config.toml
num_hidden_layers = 16
hidden_size = 384
num_attention_heads = 12
num_key_value_heads = 12
head_dim = 32
intermediate_size = 1536
vocab_size = 5064
hidden_act = "tanh_gelu"
norm = "rmsnorm"
norm_place = "pre"
norm_eps = 1e-05
positions = "rope"
rope_theta = 10000.0
rope_fraction = 1.0
qk_norm = false
attn_scale = 0.177
bias = "none"
tie_word_embeddings = true
parallel_block = false
init = "normal"
init_std_qkv = 0.018
init_std_o = 0.0
init_std_up = 0.018
init_std_down = 0.0
optimizer = "adamw"
learning_rate = 0.00124
beta1 = 0.9
beta2 = 0.95
weight_decay = 0.0
lr_head = 0.00549
max_grad_norm = 0.5
warmup_steps = 499
schedule = "wsd"
decay_fraction = 0.942
decay_shape = "linear"
final_lr_fraction = 0.0
batch_tokens = 65536
max_seq_len = 256
doc_mask = true
train_tokens = 374700000
max_steps = 5718
dataset = "wikipedia_en"
Each number is 128 + 32 x the weight over its row's rms, rounded and kept within 0 to 255. Layers, rows and columns count from 0. Numbers have three digits each. The size before them is the row's rms in percent of the matrix's.

# up: layer 8 MLP up, 1536x384, rms 0.0541, rows 892-991, columns 0-63
# down: layer 8 MLP down (transposed), 1536x384, rms 0.0489, rows 892-991, columns 0-63
up892 100:132202141110169100156099137038096127200117124126142128103142099093103127155118153149151165100183144127164142112137062217123152107169136098138158138083153110093156163140131129103115132155103152
down892 101:147077090128081141133089092203166115066065025108115157199148117103109112186120145113089100199131148129119079135000113133164124083060137128127121065125190161100133096128106157086095083142132100
up893 098:138159107109128128145149146079105149182112121128141149193126056121112095178089127106158148104106156105058164112109126120111066159185139124120141171153103099085106146184063140088140135128167134
down893 093:129115106178158101087081105130149131122120087171099209083092139069186138121138098148140125171159133192092068147122100098139133108053098108149171094104147133103126103133129121116160120084114140
up894 099:094080120170119155043118117121167114133094129069145190182131099098076138085194146117124096092132138142190143132116081150173169138217071161109114117129149125139152092088098154133077143154162149
down894 095:153160059154094097137126151154112175147090081153136101099109124137127098127084168104090121157098160124086152129158177123104128114155091143069099134070088138154095093118147122130137126079110107
up895 098:097166093134089127123154163150040120083123131127078181114119087116118071169189179120147095147141155123075121074135094111070123106142181105101178165126130110105158144128167134110079136114172153
down895 099:105101135145140131095136107142168075091047092070158123141118181135096124151088110119073132143118165200167138126082164157162177135129133111145146161147183149124138149149130085109080137179130105
up896 096:114074160146103095070172088089115128149136161083100144106133093145084116067130101133168124147134173124129101093134167112151142073153128112086128160086082122134124150088056127115159142105097104
down896 096:160072158184122123095102090150084134108118086152159124140085072086148084110138160117081120122174041129170154161081114131149157174147095145106170139148118160230112166142177136133085149140107114
up897 103:157090183125106144159172223156115108171090145096145153073075140186092141135158156151058153108061158100102113107135141148139139123139120108157150130066141125150119108093122133125058150104191108
down897 101:192129115144155162100126113140129099137131107147153111133105101099075163193106167114123148156092106163107127140118104142127118113124137149146113131127172189085142157170134112164159157140121109
up898 102:120197139112078133119091100117109147131139055108116089096098152092186075146166152122116124105178128133108145108099122114131146106104177080147111143141135161152125106155141120169156095114155125
down898 095:136101126088154152131118131188136125146183123172060150151078108155133093160088123112115104133126161140148093107176125130109110079176137164085184086085122119114140123151098167144132158174119142
up899 102:133079141152074163131117107139126133091109147121149079176102122109106113142111188105135090136071179147180149084110177153117092132113175182097204152125132120135135082139162118119137139134162131
down899 104:111108151100182136141088143108112113144120114165093144134183130162113103190128111104134091149103072202152178182103164121216096090122197126123138140146096110085113128146125073125122131149102143
up900 102:073124119126142115081129107128100187135083086092107157086169124122114158078140136115136189089127075188076194095131174156182117051117201216092136161145127164108138103143151137147102114116132151
down900 102:127126107147169095094124146149164084141079176149092090142105139092106056120141191135136053144137098170160151196153116096158130161169107092160125111124147136150123149139120197117080147134152144
up901 099:058156108147112159158156069129129114100149131135135167146088097162112154114078154116095121072165146116107074122090200146083133054177070128120113123126136105086086084105141150125153190126138105
down901 095:114143095121115052101103155143157178154179118124156092164115145150183131196170146077196155098155110123099154109167072125154137134175130150110159147162117155137178096092145108132090117142150066
up902 102:159116102170076128222145104086066099151124143124182100117132106161141106116199100119150146170096116108136132130106121184125126139109190219075158170105130137107123086173145121147134156200179135
down902 107:123133200132174165112123186140104106073068119089124144165136113130203117103172077060102132195152137128081142174051147128105095139191167112161138137115155135088099126108159173074141108137146127
up903 091:151139117121118144227116148083161128130130126086147169154160075136148097140096138154091133135083141161147177084149099164107073108192158120157153081134134118156140165069145132183131144149172103
down903 094:109180135175122121051149097180119132082072149108173132181138149115131145092177175104105098149131145110097149202091187077134134105138088124137118148146146148150158147154131151149094130088128159
up904 100:119153145088102145147117109111144129162096155092156116164120125116067091164124108117175188172147211175101121068113130157155147082177088179145170124155092140095133109055074133151160169142127178
down904 100:093138122193111132132124113122149109165137134132124135197118146091103107078141117114146094094078118128105108075099111102109157151171151107106138123158062148108124088091094169156178105083147123
up905 105:127133163141145158131098183100105133094105140114107168152147139127137182098094124091151162172125152102128171111112145108096115130179124140085172095136149175092127097083154136152159113057144145
down905 108:188126151130134138163116133107189141088073109100166120142145097121124108109167072190115187136113106096214167122053118153118124128139108085096168135164169118139077139105153097152101135087071123
up906 101:103169100130070171184086056065108138168103126124092111168120101166122062163117076135111154122114126160155158123100153148139131130219121185118175117110108054119156127141116169187156102157159166
down906 098:076172066121129026135045164093078119125101131135177149141099111096116160186121108115134076183143078110139151106115164128117161110078118116092173145192136184091152115085113145150162081145112082
up907 097:100143155110101108131138144125091129165157166115162161103110168117149112063113155119204106132095181101059083136131157149113170118144120160130125149138140133139109096064120133134079154094160073
down907 097:098135126104101156158143089146119114144119143169135124172062065152242114160113116120047106132179121177255158191138105146119079155100098102079118166139133100142108187133112073148163136151097131
up908 100:109171148127077118188135114121097178124143149145110150160108153085168095138130158112167145155219134114117100096142202154088101122137177117148163134086136139105112129102128120125099143115119134
down908 097:125153157158141114192132109111154086151168116127150131076171080146080141180143104147174133098141102162117081123071124133094089131118136124106136118131062104172107127126159163115076144148105175
up909 099:136099095212131082130099148102150117115111097128103129126136154115024073093146145129138115146165186153167152097104145144149065100084155154095194131112082104165121125099079103148111102117157108
down909 099:140158108093120124094118136166118121102078130100152116137074140167175114181121124113145173074138074155119123199080176118065117121135124145083086113065086103130127095088119141117114082131149065
up910 110:126188102061078108144111108123138069122131085087164147085097140146167154195142118104140115133114182105111148121106216101137111081173188214134166138140210143159157100105131113117074140168213145
down910 116:099144137155090187111194112102110123122077164147127085184117085093172123083106125154085077135059147094102156098044104134147146111135230138152145130108131145081052109092098144120083103082131118
up911 100:087101183110172140161156112092120175169141137095092125070090138152108102153125109092144084152096178146120164041119145133127110153126192099111181180117084113111166111110090126171079136075164110
down911 101:205148145124077127113155124125131130078143165087150133137100165168137108109130127151130118058128156125106127156053115215127129142140132064167128102142095156113119139115103140099137075149101130
up912 097:119161203122132087150152099093103082127131171133112180156128162171132070176136058101153155119083130128086103129127084112130162128110129093151126115101146133107138065128161129127156153149105107
down912 095:095106089143158076148082127054099179095111093138137101124111188093141183140113138099117113171126097141173131129107180151177107129062093161087088157128105099100116168129142179127149104110167099
up913 109:133160128145155146097142107111151116161164154106111120158151159085135086161096117157143114158125121093119186118091135119149178121125102118176213160135144096113113082113101133143143108144141130
down913 108:157041120156153066197125119095138110181194096099131158098161166114106123124079134113078116145116164128127134131167157089148090130167128159116041109126131166146140100139132141109093122122073133
up914 103:150083131131132109156115092076157171142092088108157111148247110107110094134087108149101157112080099110113153112122137102110134139115142136151172108098114167086141119069103124183131166067188123
down914 100:081078094145133142128156113090086150136178129151147168156188088121147152108176149154110145138135183091124092108081085097070079131137168111109158111099144163145143133136107183102136141114133098
up915 097:102123155161124121104158168103060077103088196109077115173153116118072112143147136142175127159120112128068152090101163103064152145147135104160123083128103147064132140138103136097131154101129157
down915 099:128142063169104187210108101152142144085052120120080157145138172088202124136111167126168087117116133194090128121109169145161157124136127122087120165081175115112151137164145154126132151118080118
up916 097:117113121108138118054123126142153120106136083103095116071167090180178139144142154143135084108087151110154136133120078128140164100087137148123145139142137171114138126077163153132142135097154153
down916 099:104105147079130118148169104106192110167129148038122152213147166146134129099130170150136065137095121128153118201076149123176103126147162126117206128124111122097125114155208087093134203125136105
up917 098:174146140091087172130093116103149160115116157111116156113152110150105104047204168150077084147088152063169114122133129111127155106182120169038166182141142130158138101107110112173123184040177077
down917 099:115122130128132141131119192094145146195088154121106151117111079173142166125162135133086165130190144075098104121087128133161110184174125134159136090111104137063099131162145162087124102182141107
up918 097:085119150115129124169158143111105085142130119112115123146143146139147079122146159155127138146195103103067118127113080153000052060138156130099125129094155113095118107148166140143145079116128138
down918 103:094134168137065126098106093136102153109032159127109152096144152166144142136131186135083089131160180116093109133057160140126064124156106124146122172061111131185148116099138131226066078144121149
up919 098:126177133120120128081047124126153131089050118158112150137109098122144164148165115095118096145151141152122224124136144159132108089179127186132131195132148159096109138089193128166117157152124142
down919 100:189097133143140139115123148154158111033121184088116034101101125097063113025148104175133134118144125126144050172128085099137116180069149079191099097129092170090104144115080092108110140067153156
up920 103:044117125126051139103158146122145076137112152090175129157137087198136117147156130124144123111098133106113124089120126138143124086120110112146134178159160117132138100069147136151092164121079069
down920 098:129192125113137120073107069124115123160131105106082142125120112155131110078206131140115105166146141117121146192146147043090185141088143144163163101161096134128163095117132178081127132174120121
up921 106:112178161108057133175147107119075096194095106126094183138115085132151122083125197135132104137149124180049169164101185130091118130092121136142165130164149133167143157142106127100113146159148076
down921 104:149132134155132077134079035105193180099088142151100138148114085094159133140189082124118116178116115117129097124082100120107059135117117076041105135111102114171163158099107178162122118162106165
up922 102:113144085120163096123124161162162128124119079086147146132145094166157175142147122118148155134148170109178157129120163097070137113080099151136100163166133135120163116145124133101113176107081169
down922 102:150128154113133065122119106098103123127142115081092136147097139125140141072113098148146117095143114072114131093108097077144128171140125147107154100047119174141119107149147140096091091112141130
up923 101:118174190095053199175114184147106162101093128083131090158141124085135113143091109100132166134089157099171152087126147138160141126177147145138146116134164120073137132168177166157089099102125192
down923 098:127153112150114206106091079106114110131116094173144097073075114196166138175088137158194104136113086073106148134126063178163114144121056107108098140151089168090162207132125140157040080175130183
up924 094:080146080099107162131089135077127132142147107124066148127123077159107120150174113159111092108126200139136147182134164105113125130169162074075108123196117129134093150122143126119111128051153162
down924 093:119165123149178127157141124141183079119015120114112131146162161092076068044134126171126132111175115113103135122103146170117132140132126126121154118131063093105087160128146125124153113087108095
up925 101:123206076097051171066149091110089127130110158097164118101132103145112114133156129145152143097138193141127195071139132098134082107172109163080166151129092112146109092158122135129140142132134148
down925 102:115083127183145085131130124238147110092057125129122080167139155117118129149135062162113127103170150129125101114130171160072187085100156098168125074142116107140124114192171112115123135111122137
up926 095:087147121154177133161137135117158188162104125095095171127133092124131154082152164144134127089121198085101137154126126112080170166112130124138157154106104234146165156123116144148077128113081104
down926 085:155105163142139129160078089123105134122000163143179102104144102141122148145112111177155165097078075116176140130081109177170136125163087088127104085115116160135092129128100077085135114138189144
up927 095:108138110110101139146173140078150135174132109125104091112130132171144138126169182091119159150143134087088140174148175170141139117106174156125133142121123132112103100107099211122098139084106159
down927 078:161116130118107139144136075137136128135193124116123176165088117081151143137095179107138118113238160166143123149208087123154121188035146090099115109100135091148123077148118215131160119130065128
up928 102:120134096155101117076095170152134104158109107138173095131139126152140152105135140100154127117166130084174111173101076097114134144125141157114103176120124145098132134109097106130095135118117162
down928 102:208127141195143078147122130150095142106154151045118097088083115109194154126181118108134112152105144105133105126162119125142140063194123156168086099114056141125101094144129152155147073134160131
up929 102:113152108158117110117111108142185121147164164116090140105134134125146107105168129151087120099180166132140071123121115114152133071127110129135136164128138186188165082141111166096078077181147133
down929 102:172107220109143085125123140091041101057116080184136091136165123116164116182099130154143179155084119090147121131169123134095128152161130124072118070097118101122140113122120094116175144100183036
up930 098:115098088101109183119181111091098114146109151115101204094121127091059174108143160175118090137135099178144179149097148140112139111137135190065163089120142136092098137058111116147139148099130119
down930 102:084124089103111148175145138143141103142057120178157099162167170156152126118158145081139015122144135130113182111050102097123172129134153164142140137073118161094127110079133081146084122135149145
up931 099:111088107123035187097126115134150184164124099122164096118214138109101082112089140100102147196062106125121131115112164147170115129135138155146149115109110110075097200195114132171148163094153070
down931 100:105077094102135141186147167146131098135087089093162105092138102120117137175193109137066134194062130090145132111145086139121129146121173127088105141114109109144115123130105168091121089115140101
up932 106:112137131101131124120109107131120145138071117099122141144124106145136104093170062100098173169053100096142107114105148139128142121161177150155142145104069117144177093129130146152120112111161089
down932 101:129144138096063137092135074182130134138168149102126110169121137152038124114137091125182157202163120181121121136201150148182125087134136110157122123078136069142186107139145091103054126032137083
up933 093:128162144143155133097161109071095138103098086140164182129128117175088143103129092103101150141090149118112132142132126130110151105163146144145139184093111082153095163118160125157099088099124104
down933 094:159074137054118113158097125102132118124139113195104061147112099174142118140159111150157116140115135138137172140056163137125135125131118123118101189131101132135151200129164099110142150104158151
up934 101:144183049134123147125154184152130135101113108139120124104119068123082093109107166108142176194125117080079119127080131138096115118172150109118120150110143121162155106097105111147121114137139129
down934 102:141137135132135132091093167094117093135098092120037168107113170171175188106168110166116092088122106173169176135105115090144184139081163123086147095149115093153048166110165065104141129118095063
up935 099:078086090077084102123132117127175074161069154098151195131155151187192064134153127161109158187111136156101182115118170093116107133163158137134153161058102127119110095080116109093100170111140078
down935 098:166165122170138159177095111113071154082161106133114149159107074050134118165098147153163112094140138110179153155119081143144177099121114169129099098145149156135130161098121166148120106159062135
up936 104:114138077108060137140116088069175091156054192134093104114168091129169214129093128109080115136131098121097141188109180150091127062151177176153088170153118114147136099132098129184131151119110078
down936 110:154151121096150116067134078147121110104122143151093145145108135148094141109165108118147129143122155107194205139088130117143108132151041094145180096091182135115200113148110144078179138102158137
up937 099:061144145134133151088087133125104071160126140140052156114172103116123117054180091110110086111120183113115114118092117110181127067162093155133097137133181152176106108114080135164111105133177175
down937 098:135119184146156148099130129132124161087063094147166117122140120184140134206092141146104166174131101134150096121068141095148105172151174092131167110129119118156163154126158132088110145051120103
up938 093:077126094130167126112107088112093163169153139124121129159128119157131126146076148189143147130116131101134192060128116118148107083155136191062136109097127129092132122119199160150102136109173172
down938 097:141115137119076167120128101138120143077035149143178104078117070109158132119167133099145181140124120105123208116094154180131113116188086126115150080139213130164128144172112124098123134123137127
up939 093:120139090151136149127131143121145124151119118120041092093125139120181127159173158128164153098162104109092136139134142171052189127116141132148151142086108141123073141080101163161106116121126162
down939 092:177140152145127131153103134091124167155140096098155148108112156079056123087087112093177118157084153132113107148161115093196164116139095125152134138237133123097107111152108123148104129135172115
up940 102:140073126170139162135123122075151190101147193072152080070121076173106100149166163111137104148113180102172148119124163107112157117130143122141111184179178126111116130127200125132126110167088187
down940 104:160140142143161177094130099140148080124132109151123161149099186152084133156094092126092144159104152084153207160127069152167105128109109068138125063109107129095098159161127153113125139087153085
up941 104:141139117068160107105110162138116131147128149118103116115111090155070182159175149111111148130126175125122149195090142163130197115168190122176145174143126188120089138147114180117119140178152107
down941 110:128135146178168158171097082137115162128080172137135141140140094188110122112135160111185144163113101085089118107120119115129118140121099097107160097113078112109124102104153076088123083123067120
up942 097:140100094134185134134103174125143171153108206108116098147166139192156064120131143142089120136062147169141107089151151111139181066141092163151094166158160174112104155098154142221119173116093150
down942 100:136186126122119122143079091147195111106045152145091062177120095154115137122105058152123182080144126137113150138128086141114141114122131086138113103094177106138133176141138109098122090118105138
up943 100:092126075179179160152157144106124142130105140088130155177118171198096136122102130158075151100133105136084154184112112166130147089195128170135140104143171122161090149157153147144107143094124126
down943 099:123104163114033132084141135175127121141151112122092138137097134128136072092187167119177141151129140108128115121123092105160129195135085087106079159151110101096155163112143128140160184131109116
up944 107:123155131119111129145094155093074095156112145112148156089175127161093176143159131122114137071143157147132111174114124142062091136091135113146151157135180153094103097147097137102062127142116116
down944 107:163134131153132135164113179130167181160103159128131138070101126126093103133105166130102099057123139192115122125110062140124193170139115133170088112167124114205140108137093132100115145090143136
up945 094:127038075165146160150124128151161151198120158113089168170135147197151129105158085162131092117087119206169133105124153187124089113083125178198147179159074127098141162130186124109156073137113134
down945 094:116208130109096136085153143132158139106058199113128106138140117095143122096156131117093121146119088084168121152127164115115094123117146109096138076123154151136146164122119153092139156062073174
up946 101:112129122142120139173148147126130089132070139127184151074148167108137167124141091149132090115096155116150161055100150133102088098114113126124173118083140166093143134135138150159073129142190120
down946 098:084128124108128204159120101121130112125109089113126171116171123150110176126206107104145171184180142083094125172104091159144139148159136118127159107165108165124131167119156115146097193166197131
up947 099:089126106162134097158119117115100170118058105125168117211206145124120131081175091130043179167101100144100176114135150064179144179134143177076208171113114116096143105100207112140087123098167059
down947 100:186164131060095155117085150136179128145106136150115156173120123080071133130139092176131127132155201145152156117120121128114123147087140114103143115152136185096147096120116055135157130139157147
up948 100:141103160113165106107219147059169142153100131123078167179125140100144093151125119124109115165108203144095153094105102108107138135130117139104110117076106068117116095111114148106132099127137095
down948 099:146178101135117171125104114155088141147240129141168102125098080220102097131083159124143099127104078156135147143112143106118160127117161160129180183150089130109121123121111172115105116140172161
up949 107:122139138134170159123185144123134107187055141112152124145126118134100055092146108155149163136124169117115123172126213105082156084123105125099155146123104111127032114097113131141088127162119167
down949 112:072120184115229107147148159152133124133044093151147151081120100098131116104125119084099157177160194109176136135022200118139156132159135108114179122143105162086129108126096119102116118096156124
up950 101:094177150128143103145180156102121073193141128069106159093074114151109154163145137107085146126149139159072122139087132121071116106085140097082195179080162123121168090115146178109147121191164099
down950 101:136127084165151124123113135095135176116136129110123128129073133177145109098142169122093127151138094146079120185114151086163096158126125167120099103099153135121136114149172130078114127071144187
up951 101:074173151144127153059151159142134149155091111125163143127112131126119112177092162108123136177113136108115155113134137130099121166121096130149150104077151176139100162044117126171104169145123096
down951 098:096078147146138138165168123155123156115144060121129134055132132115121114134168154100147110153157077117172086218102037095093139093168104147123130130123105157174194149120108115079150111122125171
up952 099:103148082085065123103159136089115139148104185146116152125125122094131167138142141176094113133125125076220185158151158144092087113168111127111150103097172084077064153121126120127170198174107099
down952 099:105133179160138112169121105098113158114059138138166103109126110134092120097119084115173142075087103091145159162010131093124155159158136098101102157184108138162170114168091134092032105127120147
up953 090:106127096123155167157160118123093114194071099101111154135103154166107100128129127135066111120146142138118122080134108173079145096151135102130122204064113110109128118111143087173089153079104081
down953 090:165096158116112139083158174115093106073052117089160065159098146111156104125080128089182132151122168093143091133115185104205108122095041141136127046121110134078129199124166129107198164216166110
up954 101:113152120120172147156172169118142107164131123166082183164158081067118087168191155110066140131133103105126149122135201122139152122195100174101149178158156144106127144087124118151099158093101159
down954 099:149137110112135116133112138093143104110103136121138116121141099127093144092129082133151080052193118165151150175086125123107120088119121106146091109178148107086171139100201163155206051147116165
up955 103:111130144049071110093143173107158177160163130163150108087090102108085152113115137091120190164089143122116123136126168140129111092090205167092142158075078156120084100138088160093107183129169089
down955 100:077137101167114121114150127108152142131170103123140110154141123132061150161102092117108106101160099112053124151126102137125130107139166109167128134099103128142106148146123133139099108120177169
up956 095:071163079047111174097170091133167112175109109118083159223144115142126150138127168093136127077135181114154129117114156135091111131136067100114161121112132128156127109144115121109084124169108121
down956 091:189127128120112121180110123094121114103105128144133074088102146112109125100195117185110156139090089180134088104096160102132131145155152180175120090136092133115141169120141137184154128156213110
up957 103:104153095122140086126142131120178128156145177128104152191144070155056119085142174151120152202099122155164139090107123100159076045120138148108147166136075127075207116123147152082084094097142097
down957 107:144152095145135163165116094106068102174129120130151199112144153109130143126099139141145138093129095112111118176162124103094142198181140137119159114164166143152149120129123114114191167073145119
up958 098:114133147087129157143115137151124202140115125088153124084129151123094144119146185103091116108162162154154151065088169072150147104132127140083172131107136138088116143143131102128119130095100143
down958 094:074166178084131183091165177131136111118168134161107123136135166171123119136116153189165109111140121108143123207080122121097155114158143140127115089159124145096130135109178194148068047179120128
up959 098:116162138151136115110154152110059064173147099128096184162153112119122126132168122108157141164094123047118105117128169114118143145142120133087160137149134145118145109168153138114172165101116139
down959 098:114084189149134088162115088097173146122107125094153093121126082148107167147121137100132118130137095140128104131118160157185108167141138108126074104137091113133208057141092134099091152164150157
up960 094:111161162100096122134128138117108101146123153055169162148186112152124159094172111098160118183067109107144201136104170120130141135159114010131172138128134095081143112144128101097106138096049140
down960 092:157123138136179136141135111132098172122182142129104111089149117133065165090129085125118173118141125119164117098110128135118144121149176142111099153081111129168107139110141069127147144131151125
up961 100:164098169094147146184172162080101098146110140115116092080135155134090166152182122123103120108093196179145130080067117153154134124115145101133107110102184097137110066112106129102089083168065096
down961 098:076166087089178107142101139125115104120192102130149119111129131180093108083128195134106170088185139176143168124138131084082122109102131150122142129094091116170114099129166146219074149128227079
up962 104:119196120073127177148102099105108184110102106138138135060130163112092153140122144104132116189173141173128186138106159138113094110166209120123206153135128079121143133073109124147092121054165136
down962 100:110137149088134164089124153137141118054157148110118155111157192138126128125143142103147145075191170098138113148133144098118135136137182153158119104147141112142139110140139094166168126140123180
up963 103:105196143050129132110161119133116144143147119106090133119187104087088143111127107146133145119104121157172192109112140069155143140111121142093166119080170131094092120148046201114128113130128162
down963 109:072151141157151084202153110169146161096065116113120139125107191169087093118181082153109174141129126115041165127108079173180082114124174141144123153092080129142120102153086121176143118080122113
up964 108:144125185140158130118094131132143135154071119092133151117177154054092153122183139128189183182105109157143164049035106131157149115137151177071131162071190140088150136175177242119124082127122129
down964 113:149158228125156117128112144146172103124135162205131105152106128163106092113131156078140193126113089065154110122200111118094075092073141139176106140103104066183080107134092050088159114120085134
up965 102:058141095132125169147115164061162149167059125117146094131165151178088176102112135059105136127153157122099170089101171130110129154147089120148146137088176119093153144173104130131072155109152109
down965 108:074185054182135115176136130100140109135042075076139155158139084132115050153157083143140140151156134126085133129148109146125079133104128143154108145215161106144145119125183014147162151152104106
up966 108:132114116095134096130152144153178114185130161112120152119144131086092177157144129123106136120127122153150176050110206117118147091167118152102146155110098171113160076090077194107090090053154123
down966 105:081118212196129098123109134106163119130200103167115068212107146116074078094108154118137188123161156150151107107172091175171086105130116152094117143168083161122094116140127156169104126122192099
up967 105:110124141143045166171106127118124049103116104123144090092089148132076099195142127076148142171155184199150081156115119156067116116175178128133104096144148101124100111155117144096107160127143074
down967 103:110081070163133109091129116163102156130155153167161203180212121124129127151123092106081112080142100113146092161137137150138108082094132117122154144071094078097095155131150159149119078090105173
up968 102:116182108142147181134166115119215159146123090128136189061150137112124154112154066157100137098215163156107144172105138163134135093156132124147145149103140093135102090128166195139121092122085110
down968 099:124151096204126150136140087084093118131209140135134077166182111128171152154161147124113116141178096113175133088173099133114132175133145112137139171187030125073078149166141091067063179060177161
up969 097:084148071110100129133100124137133152175144141118115164143125043114102114078154133123132152128128202147147176187145123098104101123170156188101160150117088120109169128176186166161161127142110169
down969 099:135077177146159147086124166155078102141094093153131148095138185183149136182101109103095114099134164158070109127115122168125120129103087121138088128163123098159089113126087130106080091136142138
up970 094:134143082082138190170107101105121126122112191121180192158144111115140037125128127188132154108121124116131124125122149126134120134077108158068166158107137112114078122145136110178138162127141118
down970 097:074108118121159092089131149107176100102113118108054096090121113155110154156161170067127152102143138126180150175114145095183142051153153117123115126149140174181113102107129123107057102185171116
up971 097:100158101113053106151172124137151132091128161101184135087180105120157139143142115179139159105115121131117108071153097148123170068165108176112108129107137123134149155098139131071113088075114092
down971 097:092152120171130091061169126098115161079050114173112084141082110112207131105133096100120113146159123141142106132091095142165064089156180113151117132103140101147102043103150111154075126141156186
up972 109:103154174123140175123125094101155097153149163113137101125180108114119134122186138094169182060161110131100127076102103147092194096100136147107107098092088101165134129110131138109138164139179130
down972 105:133156154179180130120142147137115089142191116141132152120126119072151124151111137109155148115151126142118145110092119136148082081120123143110151146138082152139096097112101213119108111132130146
up973 097:093124129119116148089182135118095052137126135153153180164075109177128124083134048148193126153069136164132179145141146048140198105139107163132169208093157142058110110106127146191101136149162152
down973 102:158077134158157129184080101100167201153112053126105181136175122150161151150110146073067114087235113127089111120042172216136141060126123116107094106083129126161106152171174165124157122092094138
up974 102:069157055141164104135115133100138152154136161113093159166131086149160135105136137118123148134102129149118119125128166191151130098098171135086112200072135112094127137162166123139162209116107129
down974 102:133125126087183154110100120141113097169149102084133128135145185068117074166118082166174151095146129112065079096097154110125145153144138122158170054205119123123092113104124178173134068128153127
up975 091:123135103140156174134109199072126104157071188139143217119125140190097137090169087098098139104089125118126171090100135121125169150139111148072168142146170108112108163111172130106115116151118132
down975 093:158063132105120102167127134148119154166016147122089143056124134102141102158155125116144120147101135161129092123124098124141108091110127118091114149096123107168159129172072105156056128114082121
up976 106:087153141090162162114134083102129120121103080086108184105163168135111181091128104149104119119072075178124110144097138104180186111102114179113159155078110176108136132128121191069087059096154191
down976 108:138151097163101168165129164104121179150133142093103130117168094075145081100148146132153159091109086087101153120082055153133166074119117104146148111104126153140096101083117114126123108138150101
up977 101:104126091128129147120169113147110138137095157096112140122112100079082067123165105052127129109121091155113102052126130100115129127160098095125123161145156104123120135130151144150129147117095102
down977 098:138148155167187210082111186120148158114109120123119122115129187133138128108146090202144121094107144116175119197113140122125123171175108161173168091151184141125072112113137081112178113150099156
up978 105:160122106163099132098137143115075140107126160085149167152128169189175106093126115157122081151110148127161160154109126112098178073151099104083065118099145150128105099109179184142079108055094104
down978 103:162100156133157135124121097047063194131134143122082131146141120105143104112114127168134150143151147200111050131154088142149088139111152159151144167123175093121202144140113100094155104098041188
up979 098:125120141158099107201148115132078168098127146073122184147140163095126162152145150164168095165086095120117140192131135148096155143178191228095106143078105114150084137131070123126118131109141089
down979 099:108111112161121117114124124147133113059041210160127096117147087132146123114162132130084131135098158121164122165082100097162151072066084089197052134131149087163117088118108127136105109196116180
up980 104:098136086141131134060116100083163133126112148121132128129160092107147145155185086155147157117159198078101104128153102177091062088158107140109145132042198101091131130133172118172133138134123114
down980 114:145149065092166132080105135140164120076073132116133143136067113144159101142115156129180104158125157088091148147035125084098088127083118109135102133178096130167212138120118166121178088109126152
up981 103:131163117104135152163108149142066128185117169071180076144142161106114107127195109133105104140094131141171128073109121163146089108124143154111158135100155120100195138116098131146138100065102065
down981 104:131136070122119121124087156167122102164133180129153143079144129180077128098162149174121167110151147100092120143095109092069161097113182140178168130061157119145115124109116105193137113166139121
up982 102:066178091152144131161133219133178127122081139092114162192109143116102183137164108106100168138119164123149049138109098161163110102119157132097136155137090100125175136088071110112100125120129062
down982 103:082074233076200169115154104148085130088113079091162153165135100124133096133123112125192114203114131122162076132170170116181098087132090141151194131196135148105104135082100112142117143155135126
up983 099:070120150132089108092141116112095092092116082082143161096134136174131163120100145053078125085157146139014177125109115145073103146128087131128098125114138153163073103114124140171160158128105099
down983 098:200174149085133100156032180110136102114139132157115088134107120128169165114126175152091086068120152101123124089084055128141113102103083138098155148132132074171163105138127100137161121154166116
up984 096:083172127067105158113134163152138102161156107133073177168094091175123135074148119119134218159124149089130115140109096152106134092132136122084133055099108132138141139076142125133075128091103107
down984 097:149156115079129133126111103116157106116128146112130106066216153085101099063112160129092098157133133103171106113102173087123154127131100171153123123185049145126135141150141151143166185162092190
up985 094:077111116144163128168129130140141148167114179091160093157112135083127091155097142176154139128069131112146123128134161182088110120079130194124078085153126111119145112145078145119108029181087113
down985 088:166101173076113068103130159126113125062079146184126155155119121156128107083127199203121103149127120103149191160109091158058109188187105101118172160100159154160070101161141120108191141098135175
up986 096:101118079115113209205176163115064127137147105120166135182135135165139111161117124113102204110138129151140141117126143145112105128136111105096121136145124178138096088137107106150132105103134106
down986 098:176099211092139101123129174150137130058087119121164077118130127092102135063141103158149097139085112145164126173097143119126135102155168128170163130142152132082146104158134080065115119165165103
up987 094:152115086122026141146151234107097108161131189165191153161094098124148128150115131118152117100091181143189141110129122117103164081139118199171157152137161132103077096075072122137106127133157112
down987 094:170116085131113164112127142105134163124069114175127092158125105120168106131088133119089107104109160141107108124151141146160098167143143075158086102098094113161159158140100098092138043097127172
up988 105:117094134089178092078125112132184121123149144060076154095179157167118071169134189156091138068129144123090058163081115141098162099130109168131076146120101155158129076097134139105111136156175125
down988 107:132146093142145084158180065120102155116084071116149043142139092067059122098130148096163139155092162181143133112100142169170143112153098076076131127092093148090096107131121152097140099125145059
up989 100:133131106132154102125178100094150138150078136087123163123154036127081131102107097151120125159135156099115131154126121116076152081137132121126168156221098092075119074130162115124123145141158142
down989 101:137180095150178176101140183160131124183115153146184152159128119131184176149194152141133152069118093151056084119186130142102099142151119138082111128075134177166150113169127143184116058119130134
up990 107:085115087133121195128092133138146097100132077060113149127106024111131117159189120121161143097104103162091098151123114121146144139156097097166184099147170130108162139105119134112144125117152094
down990 101:107154139133099137138085105076110135123204189120137152187127224162089161034105125152139157103154171159126109126192144157075118056110082136134106152131138161106129120110118114122100140186142163
up991 098:148131151147099117151143105146153098121122122141094161085108125163142117169177153125130139128120150107159132146125139145156096101147052180119103152141137098120081174199075190164154159088139177
down991 096:137159098098132181154132170122163168159136130070115152211179096086109153100125128107117134184091116124076144105179118106138118121154109117088161109174068133141197181105121103199087117142172158